config.yaml
positions: "rope"
attn_scale: 0.193
tie_embeddings: false
init_std_qkv: 0.0491
init_std_o: 0.0
init_std_up: 0.0491
beta2: 0.95
lr_head: 0.00673
dataset: "wikipedia_en"
Each number is 500 + 50 x the weight over its row's rms, rounded and kept within 0 to 999. Layers, rows and columns count from 0. Numbers have three digits each. The size before them is the row's rms in percent of the matrix's.

# down: layer 3 MLP down (transposed), 512x128, rms 0.139, rows 337-389, columns 0-127
# up: layer 3 MLP up, 512x128, rms 0.152, rows 338-389, columns 0-127
down337 041:493546420518590448506564618441532495442447576514456507434504522595620636409469473562504517430488483514534495492438445483497567556555458501547530527401475526488458392459464468468493455468476473478591523545556450489495598528487543449470549451526527464529481506472623439482386519398499452510481508554461444455550574550483456578467491491445496449486526507552540499457482457491508494538438
up338 043:474401571380423581570555490431532551579564576485553555443542505488490422588601520468559518586569463491501450441456529458407566485535554521499508484445477443560484466436568479451503473422478435428496449477420521495561487482477478478535575428388506513467530514507524455481541507517500477520445474429570519618446516519437562452491582526519494429506459504437491492507544488488582550491471
down338 027:440494435462473458468475531526524499408470438550497501458522490497544529433412560500524528536574536396488594524478502511446440531502532506431445543464516574453544530527462513483497555509485517552600488512506539538430522479402553518473499421451521439554491515528586408465499436495526486475521480597418509467496517562443508490459410475422473578590556468567403596554484522655476503611533
up339 137:463486564408534536473513432541501476496519509421491520400544611506454534544460466400448565538492487554514553458565568516473619505494478473433611415544564467544585599511490484452480489571432510484510487527479467494552481529476498464392524415516518472445518475561540466520535331426451497507528453557535540500456442467479442480588545452492479514477455557452493536522408494439524586520470
down339 137:561494604485462542579521554412528461506521461395433513474583560478490499532569507544512558532521560441569541520537448549540461386538412484470445493526461503456503539505514489515606454467505528511445595550524496566516478584409517495525502459470506561430580384477463422540504513415526456523513523595531516490512568494532429479440480558483574469459506581580512408482566572577491547456536
up340 043:529473603421428528561551524446499451547543525465639600492541526444467492533582564439480547590512491501503438453432562538442555455529513413532405487442419415495510589454531494497485482475480520442470482456421542512487466468496450454459501468432512575445531452511484499487591514388454491480475547488607559533421524509465538489471570493547570434411443546451522480540517439464561513471455
down340 030:544534435539462424483424489511523608507416528538399477531562503500511517448531548492517479500461453502474572564505523468555567528523419549594548527472512444404430503586523514529537494557520489514504475569440554496602488505446475480574475448518441431503497366546469587526474562570512540506489545500527471417409381497532416495571497441492576484477502490573516508506568397558438452556542
up341 126:480442459538493463584501489498476502455417478424455475445443590463524510522491560446500595497560462552479500398540591468518523577539561532495505500460479454571461596557496468525385446476371445508525515498507546426480515484494470536445516447417526486409556410472470469525484523464498445519439564506482514432478494445539505451451495650549523455447507585488571453540507559481478604568415
down341 127:438459473526519433485538434485548465506540467503467463525509554497427550441549454520462424430516476578572493443580530469523547476489470441410549551524432424491481477525523440555529446521491526500507568452567532582522459583668538511575378497527569483453428514526568479562483558584460492449516421468444497470479502512523492588482554443506581523544437611595452523443497536468474457554497
up342 132:482456514488438525607546512452518497553454491486487477555487514492449405490585477495499494533492477535550475427597478497529456504523452418502501472554405486443371478500500500481445482405464447484514492457427457489473448365443447497363470482534504475469603429545541443436472553480559539533534493468517451484407576554548514495485583666530524452493495503442532464518553422460539516558458
down342 126:549568421539534502467421519393566589476401498587387441506577485403497454427514460459532442516525523547470387498487429520531460435491440514452567592593609491504512504544485542558496443432447423452521457511454480483598577516510515453468444505482518519476512504529514445555501512458558538564488516592554531465497408448560548479474514554516460489611494528464582438510540512502502507507510
up343 109:599489407550447619532563474543553373566537489443571596473433470543502547497449519509513596479537470476470469522560519478505500519558621493516533529513537548539402474511505482460547487511545485449523468430519582432514476446431443493398513436507483454474582476541503434579524483467464461400432556519517497535542519622433492479459511489552485429449469510488547411565541526529494590488485
down343 118:507538579589461604529518450421561513552513465551450419510597450509476609495473460531409469491490416486423475471455459528490404465472448507554532623564548489514505405544526540469520517525443421545510478434532523483536474444574486517539491484466502483455488531528515473391534552480519529417518522557516579553467378523631455463509398440523511515510492376515529532513537516528474509513455
up344 067:432521563482497568520603506567569434537519560495531555388451497439518467502559613466475542563515532493524503460511480514446484480532515493548461454491483451542430527461536511530477364477490537541485402372478478478551469474401469462484614487470497468459568440513491495470513447451407508534475532424528514547526476471472487597421543508580551409394417503453552492471545514480613524491459
down344 060:513579538548527551495481538500526462459407498481460528508453480470510517487438562528372544413554372609467464517470542521540487491518442494592487533509605542508423534491419528462599531491579407492482569498441514499408470489555499450476492520523429413493542494415532473575399520566528580499497514475491596547462500423550527449508507498465510551581475470462405480424440498570537526450513
up345 053:439457579509505592519585502524540516537563621415552555518533480462416481565523477486509528552517520537495530454485486449449528433474498489502462506531455412450484539485531440523482418382522469465435373464434498430490458460492505408532565457465490489496536420563484464548549497503480465493419477516592496598496549470414553576545549502518517444403412507491577542539467453427534597430486
down345 042:522482450536468366437476659539555563515481446567529447474569469521546494507541527540512487372461422468542448490501423531519472513508484614562475444532458513535489494455508446537516569470467500488509508570538443557496541543518463458500439451494439486568479445493474521412476513451593442536478488522400492535450464552457403427431455530423508493506540562439448540481574490548405393528533
up346 154:529462527522472562520564492514543492508532511424508541513510609411529519533622485458563434509506567421470462461531520484528536486536611518548418526517533478530463577510512524597512467482515522401494454508502546539460512458398509453526521462441527579525492482497440467550533420514393411470401422435463529567462563581425589481451469526503454506491409533413500451563497437472495607467556
down346 150:527490432452525434504470488522486574460504456507510466508418526575495540445481452542496568462379484515385441475617487548562462511474426552472494532496465612508510508518484494510469640478449507590536492448622605483453557581535436451456501571493524504504392492500486596456455489424553467393522463553548524420458455596532491484532553477484464509487529468497396506523471461520513478470503
up347 059:469540567420460574558531541447499481512554612430582514499515454477482499542568562436538556519577479484524560457522498491452531385603510428486482509453432490471496572400521462548493483522498592483477408482455543494562524437473407473470552401476499552476545524519548541505625499456448470521463511488526400531407449527490541510380531569545474472447529500478483520517494408406537538545457
down347 053:501479513547500429467454501477501483513452556509534433396533510569494498545464400550463479482561513447551393587603532477464543517386459565524537514471521447484520494557418579496621515451506481473531533463557424539464475523561501448439581523455461482526522576456547368493472511400547503517480532528451549476459531451554528496463528495451494500559610521629514519412518599496444461529529
up348 046:421452608416422541603555507455565468571506561478565614517446501455482476574536537469449502592496466459569496415500533556446503427541510500468455462525447449462455571478521473533484495506477494494440467495488605471510465441388449494467580472465520545465510485569420416521553515409444479501487436508572452482462505539419522577470519542499503461463481495446598543557549494470576532389466
down348 033:571533449515569546486489488477408484446534428485533496494561482513520448459412517466469436545564530476577485547519542457560475601426518558474563587450561509479468451487555496414506539502399594467521504469534436549420560571565554521492462439468466434431521609441470445468474481531546522486536501494554584468480436545485449445421445490571453636531489496515446430441442521541578473526557
up349 123:476470452475552498507550466491525532565516532468553472502536558494571476493546473518589489476488550521423576487454517466423511523545541468383500480548553530639477556493589360428476469551502506476458486453540553466567481577451500528540475479449512528492506440543545460626536491522404487506455494450480466633482547555438552552505551490445534442329472572517556514477524410490507489469473
down349 114:526378498626570549493505546389511561444356444433426512481474436536494437447418459433436461492430488517521537538613547476559491455506481506555525433375531526462549500537466521509491493495457504522515462450497515476489549449489504395482512457433485443542511489509619511456448611492424474490541534499451514460525580437524484457516451506469454528493441423501556520532528525419480462576524
up350 110:527426518442577530541524576510510384488558558509458504459504509535501483471487463506582530550567488486490494439468570537456518498532486419421479452517461489541547481366596462558423511453533539486465487468501632494540474480494482467526436476501513531444562478498501394592489527501538534594492472537487442557501543450506587571537565413489507498497472461346416513442560423533585491406514
down350 116:474520520542496467533536457470489524442438440452424550470528525578502473441508491532462455441554416496431490487555477466585463569454537596566480493570509480422450535499494567456463599582629509519474474509408480440505556530553585557464502546412420514494444539569468469462487518545542519507454598454468551470524543561552596440495504416464483599517488398460454575458519403522465499534479
up351 140:483535505467441481527531543500479394562532525486504564498643439428455544578619521400443531534494474519588451473456404422442483512473507427428495502423449511474517529554529480439532464455556498490457492429527533437530421475519576482615553549459518531506486458533538455453514551546548429579451509505535530511537514505387519576473494532528546427420527461538524577464461460524553585442445
down351 143:606460512521429495470487444476515503553500558584544511490523500387523552557499566520535460528500481509569509476432522393568497498514479447518468477456518536492646555614590448469518436493532546497516528457572453449530471455479539543561503536500448494539565513505511436427513558492523455572498518657491411404484534621548476486495494539471562419498482588553538469528527547470572574456520
up352 062:456460549466527539561586534472488463527451555395607530491513522508446486572523561490565569493535527525542517416502538515442588445515487472474457485423454418560469512432600380498501509451485540458478495440418513460468481468409444422453524487416522466481624428524492456512560452447452458548516477497593463532508515496482553536465541541579529454448418457476517471517548400511535545416406
down352 053:447621530459538508508536507487591501552528517486451465531531411522446554425536470478413527478479488471447474490505472497562531460543498564458427513500566503490487425485584656499468516617508578481450495513397510564454506470569565559467478481498490490477448442509521522461526528514585588508511538532571535523466426491485387539518492499541611574390518420548563624491458528439511504511482
up353 053:513432482457447560535545508458559472585539548448523545483483540474491521510566603424498567556517563509478496480458524467528531475556478523554445536455462423462477554453580491542445512370522524436498445434436626373581457433445456484534585522443529578445515446489467456553526468419482466528477506553524453459478563492405466427532565552486520436419472562490487516524543436518561545414466
down353 049:472496436477511463437485479477531529487468453485549482521514483490461521588474431568513499479445424414425457505547518450543435514482586479471609584468500523565465428536500494511502443467484596433473448465437525490471562491520467561454521454527465520434546585515449581560554556560565597553574384540444504476549542449539441526481462468541337499536398468528414552528476553421465480488514
up354 144:575465605523559551511550457509478518527510531539512604492504484517579463447596522369549529671540499529521495536489437487497489546529504556510439465508440465433492491489463501482429449485514526553486463504460503464615499441545404490467538489455545471448555556453543472551504494432462470510385579599579474536551592531431489490416525585512552528457542570521616510492492473480496548492521
down354 150:554471439500503579514555548447542499510530464438484574505508517531406540507434588555483442467446495532527497562555528557355481504567505569510466576526427439440470489532441589521559447624500510459528480554557492439542524471461503511473508469551455487502517420570506513459552558501428524492419498479531487506482507515550551394522427385502393562577403460487491556531538604558486450472516
up355 043:518448571456460608540543428490510466519534539422480491420556504447461412578626588443492588544524498500525570483483526550556515451592565481505479477444429436562472526458510454487526452452434507437421464418417495469517525423444398408520542464409474550436534455514508460433535509409536447575487515495516476517524566510476512517542516452555489467429427541504539497541541492455563483429432
down355 031:454451500570503433557542484491478544473552493477522600396529534478403522407442480561523438558541495451449572524517521403497499455459543558535558525528530428515522430601518509537520512547553507465542461453581366528504516519499570484529494503468502492475467580540447523509457414593479532431447472517434526454628512472585478413534544461509456554514597581546427481542420466492507474431477
up356 063:500394572444512517518536488454543484550567602503533601452575497459470538487552523499584552551529555519514515451452469581408529387533556452505381470451463450522496512470528484578515457420506488447539493384443532424508488481460445393482558470398489539497553472478491484512475411410438508543404464444587467515463503611469518546486522496574518473477453518467539492523468517463556576480519
down356 057:522515426522542458448465528536563524442489501450503450563484514492536475567561414557438480455468448473434496600612476491532420487487428602493482492480456397493421427507440443419491477511490479479513528596547509602515565495435454571423477585576547465507404432537528442478557472598493585448504503523527521574430468499528480470539514418455462526615464510508571423544475467499480491469503
up357 115:461431565497441515604521492516466422523484537511476523528545518489380499482532634491558518529518531512455562475514474470498422471538498574485485498558510537501494508541443485527546487544503478416595488493447490547522442449536494514603604527508517472487583576462434518434521478477540507547469394425517498477529500600524467475433467546474575463366504520463398519527508377500472512434350
down357 118:502478482487538459540387561496451564472434495530478529574465509517496492451560522507565457486539509511495416463518494532434451543502446504440550494457569432572515442443500495590522602477557481508530620579381446539359501562500519538499482595466509486524522505623534457563452526520517441517518542479485517445497539468491486531582483527515490650527499529555513486396489572566531391513543
up358 135:453471568500422605650529507513470508569493563460544444436555514520458371556494485432436491525441518437522494405543453497533539519488527528554509502501459288456556465454444498465455429481447520550467464554422509460459473522437500485518476451531494486549587442457499550467470556529522474440464484534535461534535570530515491474499433590509577549460509529496584519566546545516539514434536
down358 143:533497491550500443464538518478491493528542463555490486417535438491479488464535394556487497533455516536512437553456582519514556544532486462536526454406462474420539418490529498404527563440475524555535356537544474490552458418452506457531516556503414481488578514465475571466529647492496507460445506481599506359506460501576512478535409599527576525495591529498528411540473495429547471446514
up359 148:500478523470461496561528486469458481498489500518549612505513544458528518497547448498466569648489455572455491507537545487518474520495543447432571520551494536539430539485502560494407441442454450529389485501356486455549543416504494512503613418461533574459479486501513478429459514445522538487512371492557509483413513402499462470515515551449537498454488525455458445590395455490556632537500
down359 145:506552483496423472464508554543550504468360450528494522455460477449554514458516400482512494501427542467508455543424451537535543520502425450517577460544464496591502532501457481486496524453457502553575418513484503604480600488501567525537484525467400512525491424575570533488488612506543474586441497640490441463508485510501475515485536568404481491502567519491366452469519471535434384461571
up360 076:508416587456479584613629458484525503579433570455571580455500515454527489579494539444498503541566528463517490514509509602466518526529508462489459481456414421459500581421489466558470343428493541526444462484469477484463506447484470421465554538388456517562578468526503465498521434488463490479449511502595462505515464433466489534476529545536517521429400541451537493536488449431541565458452
down360 065:546538437586558434474478524407509489435372479480436505543469534570480459535476448452520508451555488563494409545541519451487562538451487507517438542481631466450531465571565570486508598573490535504561549481478477496501543486540597519512488468480542524499491504507502456516495517493570536530480572494471526403444537560517561506562438520610360521554503496549364544450417472575465476549535
up361 057:450435495483509598522565554489491417526565570496534538397475555380505487505516523496513470571515536485532553426514534496460548419557519487508442439461436458524400496481498435542495464423495535522443421526499553458501478466385482461500500457413615547496592479507476438439507464472458495498474515507635461585444558402471543502434590563547512442420496503456560549493537519478562571471469
down361 043:495523557563499453453538515542504522470489429562509494586532454601463528466482421496353445508546523477559501553518492491534522574453558475502517449471565421569482516492506506512557469555555528428598534429474527496541501503448546452551431470479430393510452572541490445505538515573554575459531519565459577553475501580575503489487404420523402501585532562518540567485545458466401410540520
up362 053:478471556484487641567575456483495449544558529474492581446530511426464468551546512479505570580541517520532514441469506484444497473560584458457489476477499390500436534508472489512499432415529527490388478498432527447558450450452398420507485434433533483492533496509482466474558432430451525567486503423517489569460488551470521539465614431551495459423426571447543511557490497351506522452435
down362 042:497638500514466492468504509470535500458483504589473484595491540591501496441553477455476541455519494499457556516572437497560397527541538500486497493463439448501456469526487470514532578491485569527391543546602437472470506497508546561473600603546452432529425532488503548454530536505532580476575527535487465550465533549464528330482355436467436534534554480484463506437539496520519488522609
up363 063:507422546478448523551582447507539500589561559425580605467503555405539429497506499506557495516511535486509467473449520490487543451496510515461491457474506477483472539467536456519488459507518476454482441385436536404533443483487480479462604474434633528485611523520481445469507374442480441533412474540486484570495449502451499552431588573502554404439465489493590480557516498465571518418418
down363 064:437546483504526475477495566509483519503514485535435474575552460480442471446479576515534473618561462527543533493471501388536448517574528486525504550486523573509486473491573551482454573565458577475556521525418504453463597526573460570488480502429470549426442532618563500443489603596534431518568548486523506424573494469635487594440495468479495500572520477556512534479535509531595485553594
up364 049:498461550392385584574597535499512454581477603466546552546522498461437451510524554455470533583522466546509542489472516538446544462561532502483509464395478408467521492519546444453485431492554505437538440478462507485534503491455447498504543455397541541433510494544425490489502469487447463509480508458508501500381510481426529555526477567549551397475443550439550455576523392428543625533455
down364 037:556522498569590441458453613388550463432434493582401451480425457469558538556462445557555463364518534454500550543515444486440501511501542542451520537498470544499468545415499480519488525479511531546481429478464487480532602509541477468481449534447475477550402537461397473470517492498489521476475489490452402534550504564594483495382510491434412481529511453452487435441432555500500424589481
up365 068:502456519494457518537553463474501527558553560449550487463496515535517478581517546481521454535525432386443537437507563510491543468566570420550507580387565493439465444506521458552527448516506467539552471430482541413497520396453535465450605454461521564547597441432551409452519525368493506560508409497524495517491448477425488550502565560502576471449424494517474499602476448480591504442486
down365 067:467469519557476479510475441443524540489441484539443569373438550491495543569588512557504531568454471488582530458524542439514396493437564441498578590447406429467546482470436477484489475481478465515539446519541499535585478564486472581552498544524496519452528542500462573544463548579418563505507439497453490404479493451537462520562428497535461476501590517499543456516578518613556616575424
up366 050:524481592440482498530524442518505404569508545460538573434606509494484509515483551401537561552590530483493513468511555493531537489545508475557439508466438430489526541435561421553490431467534489456480488426401583454574459464440451449505487453452558553483587443503469472464603404440434522503432515438505504579450531503437573542509553541497493451456377506507489494552495471444622515433478
down366 039:542483478470577483454404540508557587435544545575475491508511476541565420517583466511499380507514523455497504489536488514524449577396465404472547567480565536431468496446539488588481526476495512456534457489571512543534577585570569493513557467411547483474493451479586580596504477482606477524566475531432538544614493422513514476507446492485578547481521534498519414433613516458462472506515
up367 127:471425491518493515528489535511437544532493473561536507507510480435479438502533496463496548481494486513484625546411472427510504409603527465457422495535493482489470631396524426480431488530389467507383472416483528520562567451511480414436504477516446549574481454502537491565632574479521508513431440501469522562499467535527510499439451461480520531472512561421505462552520368407578530535486
down367 133:529543521440522540530408480439504515467492454457547502528490462476484501421377514519515423512405496484519558493502439487525505518502485459366523484508463503621549539467510459480538462460477416410541444482499574500495540485427538580559580473485452427447493637471495462411426458492477469518496454556377614413513450493501566460572450426520420555548476493554511475433524483532473444483546
up368 106:432556531436526552444520598449535421492462516446582457395520498514512530554566559583535484458521497485537449474402455504445473399437438449384424497505461514550487441503461487517528550527467467463559496552482520545463499468392544423511507484513496370418622390572472477461444386525475516421524514504512481530567602427486485517506481489463503553508556550518543496488469468529534538499521
down368 116:456494431433487451499505548516466433423540480489476513499475468450535563421621424497481547516414447452501580638509518442501523460478338476472577526537480519539385480591535466518460389476492440512445539461440489497403549525496485517499532573484528513445605498454491534515531501439474500533536465560418563559418485525518561600511514504425511513518445513542547470527527450515574437487493
up369 060:396447572379486527589548515473579369529552540429533548479500504500496461448506559497549484607539496501584515407546450429500568484614577453444485530499471442484487563423484480522479517473528479514488438530486512444507474478484450397539516434473480514562545530544443429544511376455466455566461481442567477577413494479487493510499495537450541467418446490469491475532455465467591588467506
down369 048:635525564540478506475490501498431601407516478508406479548418522511560523449515372591533564540510527517473486500476483518580472553516520588492458502516549600505558484510456571516509567525471541518559470610518477498475450523491530540486435483521475524526514544569472615456497442426448490475470523468494552385552476545581473565537501473559500431587556518443479560502546550571482508549623
up370 050:520396543430476544534533452492472473592489564482587603455531530522488463535610555491502552601563536390559486430504553551427472500564494451467499447462418438464547603480577417531492497462558555446500445424533509509471450477453466488501531449437538562515594492527435466526554480378448467529445497554561553489462480490445493502478518516480494406502443563453514466577487496440536578447493
down370 041:534411504571517492475511545375504526436504466465429447497433461500511551426457372584581421401496551641498524515549538506548418504532467501555520572541468592526515473525456510544528523492403462521442500518415539498489471490551573494439499466538509527548490466468554576437496524484499557460511592623454494479561592590533463545531519520523487593520554481531506551540479496519443455570509
up371 157:465426521505433505522503491435459439599523556517554599525547432458570449510509543486524509524475487536527476475518585533527565461595420412418501524504477478457536464484547490521498481490520505477443476456370475476529584339509563474444541473523467550544581450508543427526547532495548538527518439570594557613554514463487482525551509510560588523499466433550500570525458428393567452518507
down371 154:541479502491508567525502469447492580490520505489382458515525530613482457489643423501515420537461459475470465440569510465549513418526491599448463535517501574482464525444480522575561498544485438433503425545600475578488415577563537473450469456536543573506426517506479502448489429535410527514474541491534568510429476484474513493494405490475420438543523396556589519515466420572470581512490
up372 043:442445537439423539537537500466495437515473515446573598513502534441452474521531580441463534511529497514499526388502488537497493531531534431564531469502488424521495517508564448523447464392495468482459538426461489434579388453547547433516558500374522522523515450528454492465541443482464473482414480465562486498437497479448532503539603540568560438469408554466498448555491380528611609425475
down372 028:568556536531513510580454490468485505470521499508481472531561413435417644482474472463404479456482449585557476553594455455451492516477392529540590546587514522452530520507481548583500452510537437560480470555574508482472531557465467489465534494607557510514415506503524520548476492598536431412568534560538547480501470468525570462519406517419419504453471476469566523577490485550394539454516
up373 114:450491486525490481535467521366588367479525640529505584396510473542476563472503529485496514488497484493529522471518520415515554403591522487503576490408535501524542574494514508563508552524510534459487468494478458488483443513492529454501621372481439477470549484516505411439470571419545468524501523472460503477502568409433523505456524506570574472367525517541541489572472546512481512391500
down373 118:503455407502586461470485522529521546370497461495544506449548533524507517461634453470339489441607495482628514530501420442489474532539493481471511517461487500555481515439553521485473495568454509482446448461441406462455584518584586544511436452389496575490470564489532498500528448517537584541563485430419536557550540524514525446486520470413489525526477516460546506480579511570531471482556
up374 041:523414496410495539579549481547494469561491545481571521452539525442503515523553551516542522562515548505545472436527504496425501460564542455469431448429421424559484525410523468483482486471446529495435488488406531447493451444453430454508514418496508528509549427564392475549572399450464444509516540478538529591459565503453579489501578528483557468519475577445567549610509436458488618402455
down374 027:497554441485505390494434515470461474483483463528476574454522471517425580507459485554486505427528382473509468576499408420579490415419536618512445544435523527524367498528569495561543500556529517556480458499500431460508440483478495474542540503560504502476409517488487563405500578517451564516564497571488474502587507504511357445492529509444491479544630504534480453494447518495576501564474
up375 105:468572481392488486447522534608519478616493484549570558420495505492558491477483495544524476506477495482456490501488482486462473503593528335450506442441349388467419471490540534532471485438489589525547494428517460533612513439519535509548612507477530447495487486548475534534521417551507493502497523534486485554440523445475516580519549435479495376513522507481502528520516443464591563412491
down375 110:537477585527464450503463486510554448486484525445451506549550500580407551449459477503493474490529394552470455484503553519412503488442431573459439564504579602440523506544466526441596509538475450500508590494545427536409527580583455596458487524569410512551385584550538445466463539482576516544476571558497577528515481512469505454503471498451451490516549513538415523574438611517500504541463
up376 052:457447641458408529565573482492555486542568558475553552459536465498456470611532564511494500480552527534598547513524498513453501465525520387473450450463441445471473605476539449465391431438517493438462392436456525474521444474453464471485588478482506459475587502565523488542514492434460456556492467494573459521459539531405471597533533502586460471434421499468555580525510484489570542487482
down376 037:461461411490544451452496523506468496432546483535543585529455469497490422561561521484371528546476484460542505472540475468574518524376504554494436539523546500490620450406519481491461411578512504538439584444418437494564462512520523592463417464519625506455392528524471540473505504571502508488510517532553524443516426524589554476493505362517574555536489570517557473445483504477524527541488
up377 137:478473579496516579522569451478463544510466499545459440486534541515509497577603457440525552596536561510451506412549520449506596433520512506429431392521524497549550616547565401544544494527609545482439477468420451554469541461464542431606483450420476533539499517512533494535523412449496520500449411496580560465493440455532450555519527470440458444520421503445489542520413481536463555501513
down377 145:494434368586442424401465547520425577464500419511486446412499482502427444456481458607505488520476417511495495520490518532524554439505523537551444451514511543436486545499511371483548469505526558400457340519543477461484564447484502531547531480459461550497491551508503462464493463525438449464508469515377507446468482480613537559433498548445489456554477472510518473542474577452417469556472
up378 059:464425560462408513590565473412631455548544577474524500510525467436512509603529513498555481582506491493520519433440569570500555465549525428518463513449472465548456583406529370505465448482493546427501460467403500481511439494468451443423557477496552506475586496502494490534490485452494523568434482479496462621486527567501515506461547510520448466516425555402427505531507438475604530436483
down378 054:475522477406516353470450563522522376520583518546395438554461461484456531500417531545504502459522505503520430509510444495565550491515382558490578509570565494467493454532572572540453462563465470506564509582526514543481596566540507560412561479570484525459472519452440582530485515534534591503519583486497463382514485479508470503500484586509493501520485432556517553526378564455494500510507
up379 131:442439524512454565534671444483516494483449528517563460400588505532570457563557481485464531616517537539495481525462486489510555471524616498567430470472452504520597580439434520467472490494483563458538477549476490529562475486439473429563476573517485468528586538528546538509514461385513451510469418481472508492515480461541406514406521458596623503429504511491499448511485496448557589507525
down379 137:462456543455514465481502591489498440541483479515438420419432462430447459579431517506530514596447480440438536527431487474501647463517480484475503489481544446513489599540502373472535466493504503415487390524516493453503490458423522507549410525470534549449477528448523494540394521537484409539553525603496520482601480496509424510486415515516494541490517559541487578372471578565554530509483
up380 059:515437506409459533551560517471558482520594491429587548459482524444485468513544578445550563557544535530585556437480533498437493451563503486492518492472521504507500563444520485550440450477458521358479462423436570445517442456487456533485618456506552572469543457554413479494565496413451521565452462461519560580436480512525472531451527571532502395435451543464566565556445437418549512508453
down380 051:488543510542502468447427473513477596538464470502439464589462501496476474504502477535437537397448480499465451582513417454547456535547553481486459479623524528452527484468492459417585507508431565493471491457513464478537541507550476566454484537474435416446456563412522431464510520515451562543518607577458479509403553657457392570539424433515440497515468419446565463476483527505452441488493
up381 113:487498513537556610493471463489558417535556478478543560473500529390564393484540578508605544518555486496463625555500428603433456567548546478450530541444527464536548510478492518531457573501546516504474492407537598506445472536509514547476569498534541503418520549475419460490588431432513494496472493420506452475432495481465482497425522443504534469375494542387530560501493447582505500518439
down381 116:401484396434519495489541361467513491582656462548514458510523473591416514580412541518415454569471483430493458545501532494639592563575539500537500491521440402523573489565530493504485529523504450557498455509488556416503532479564490479509480429532503539560471558590499484398452500522543536511569500462519495491518470538458468454587513500464459514487499494435507470474456479470417530525450
up382 137:479406609461488535531484567484484462510465513449555486539595549540494436429491501396566529569530540483550495435555492583475519503471540543561440462422361466484477490515466527448534492497537475456483488456373420489526451496430469483561585457459586466398490544534532507477483484368518419538459511541539537467569551462418533567433511434472599457509535494571459508488464478549519558473493
down382 140:482453555492471606521603449444494475463535500517444396558456499537535497433519431509522505492505506472485603446538415541623437476517502562598562548462503409455500522596456567542522500435455445460365551539421546454553527507516475485500462479556458468494420506454513464464459527490498610429522518599458507465420487439471464504487488402483567468447543476499449489503511428539429555503441
up383 050:503431512427447618588532484522509428583567542445600594421518593457510434589503516419513498547582489459457470476417500519434483526588507488487471483483477413479474519505593504464545504431437500393490480479466547495555499474474481525529550456383452461481531509591476458500482431453468407516431496494543478505419493449453575529457566484500492411456430550521552488510464456531584544472467
down383 037:576560542527469511479507550514557573460508486502495463567543462488490548440511384607465454470509483510533430501470487447509551473485490464561562506494423486611514607495443533434591550515485424478401523433539462490545528450494437535524502589478524489469455536425501522457455606541550492424502591527398482449503390496552377520455539467437464519523611592482470480470536511468538430512507
up384 125:580402544534535596550525553501507480542572502487479539384574494469509519486537518536528458516544473460527495469471592434431563508528529532499428412518517538456439547501493498589481526502506540472458440385535580517529468461557423407540596441543463597512537555555481477487542489515391432547504554534513586534527406504485524490468494511582448544533495554371528463484448537489568509404458
down384 129:491458472437449494515540476463480507505459460532409479517477466536452512535470546537563503528483516488452437607492467567448472492456447508585496489489392512472523576500596552451499486521377425534590473489469521538596493425439509581410479534545434498480381624571495513447572530533562552529507541552494529436470590550529494483526551454434503486606505430582507547546427524470522432512432
up385 049:463429498468497534529547444401472427579556587421513541458538510490496484547567540494484613552520467562453502437433498558466555484589555498493416545461474432505528593434551476460479524440518542470464443473475508426542513488428435494480518480355505514509590492566464441561504433441472512528465462478523409556503500534455472518412589541484538506432431509473549483603553462432594477446518
down385 043:533526444499529493440545510448573497450405489472485436492553521512523565481417433550464513538546510497478563453498424484430505534447498551552578578488484491582434466624449586522479516571491438507517467569517472545562548493456430479476568473515479446505428543518518479545584530580510496453477581474556474484534414515414423421478411458601600438547593496511567486543537469554415524563521
up386 139:513496532475416479551530491516502519452478516474577489523520528480490430557542539430539550516521638504479497392509501495509613508509560550588463464545560450528450537450479454493494468478508487573483451525447425521510516394401531437483584404374458513598532483597490519535446417503469456537352462522595511487565444440461486536444517448486494518455490530559522545558465527529463568447472
down386 146:530556462498474466443526543527487491580451478459463427565508445488527546432448451505651502465522484433415522526556461490544494591477532527550533489466516528404457479502505479509489547510512602575513430473472497532406516445404597435457515476512489550537433478600516502420463435509490479481495483458548574393514511494494534562425532480462438391490489405541453467584513515494404487532373
up387 118:451493495456459518491498563491438502493512579478538469531568552513552516492465523431519502520497536451450513422379481466527577488495611546489521493525493459471573547593529472562486479473528558373439429538476515510466496531445548455563520519437449533536590460528532365578534481392579528430505462533485529477456524475474542531580537527494539451447377425503463630495603535521488520477418
down387 124:506572609497524544550484499515525487361482547458538450537493510559518507503500471416452515453501394550456388387559477515526512529507454491467511558552460535519481521477450489401639578503585528534465518494505463499503475518479458489454394548558431467528575519539521480483588536574520555425537500438443532581498422540588525537439547438484524505541499554477389558479540576523482442526532
up388 140:486451483478385543485530509447484480432480496496524489510556479438495432530566508504469479555589532462464500479507607510481562551469498476523457513452525448477492612505487481530491522526385571518579500487415535454599489405509400536370509434470595581521587502517484413462496494508497517515434482463602426550448498509488479571411572489517530322485503483507465540474510436546532478490500
down388 140:449490490462388416446385535588525581417407477493423471483516491460534448520599494505478504495588569600492452540491472446597550406462582482492523466463463529440398442461613509470481429529519585506491445458519462516510542529490478493524482540555516460491531444547498536495436454499575536545523452586500440497457497425465530577354499440522511501501562523439532543461465549516505516523494
up389 043:521443542461463579595619508459540417519521526516564583432519547434502540534525604452479545613503555467517509450498490539476502481547545496497537408510490409578464558530451423526479418456420487450500520447402582442564497458466486499517572484487500549508534460499442469452524500478497463542502529383634563508450483447485498473532535505536467475397457509528567540586456411448559520494466
down389 031:391571515492528362539513566574554502541596552466402495552522517527518481459552484466420571493472455542526545453515467477483503476405441458539492560473541553488499553550447544444484574503563536559519620470574561527481464458483507476528573516489544541559545477463427467540494554421610479454535560542380459427588576517472477512509521506508514520511528483517434424490503549625485478551494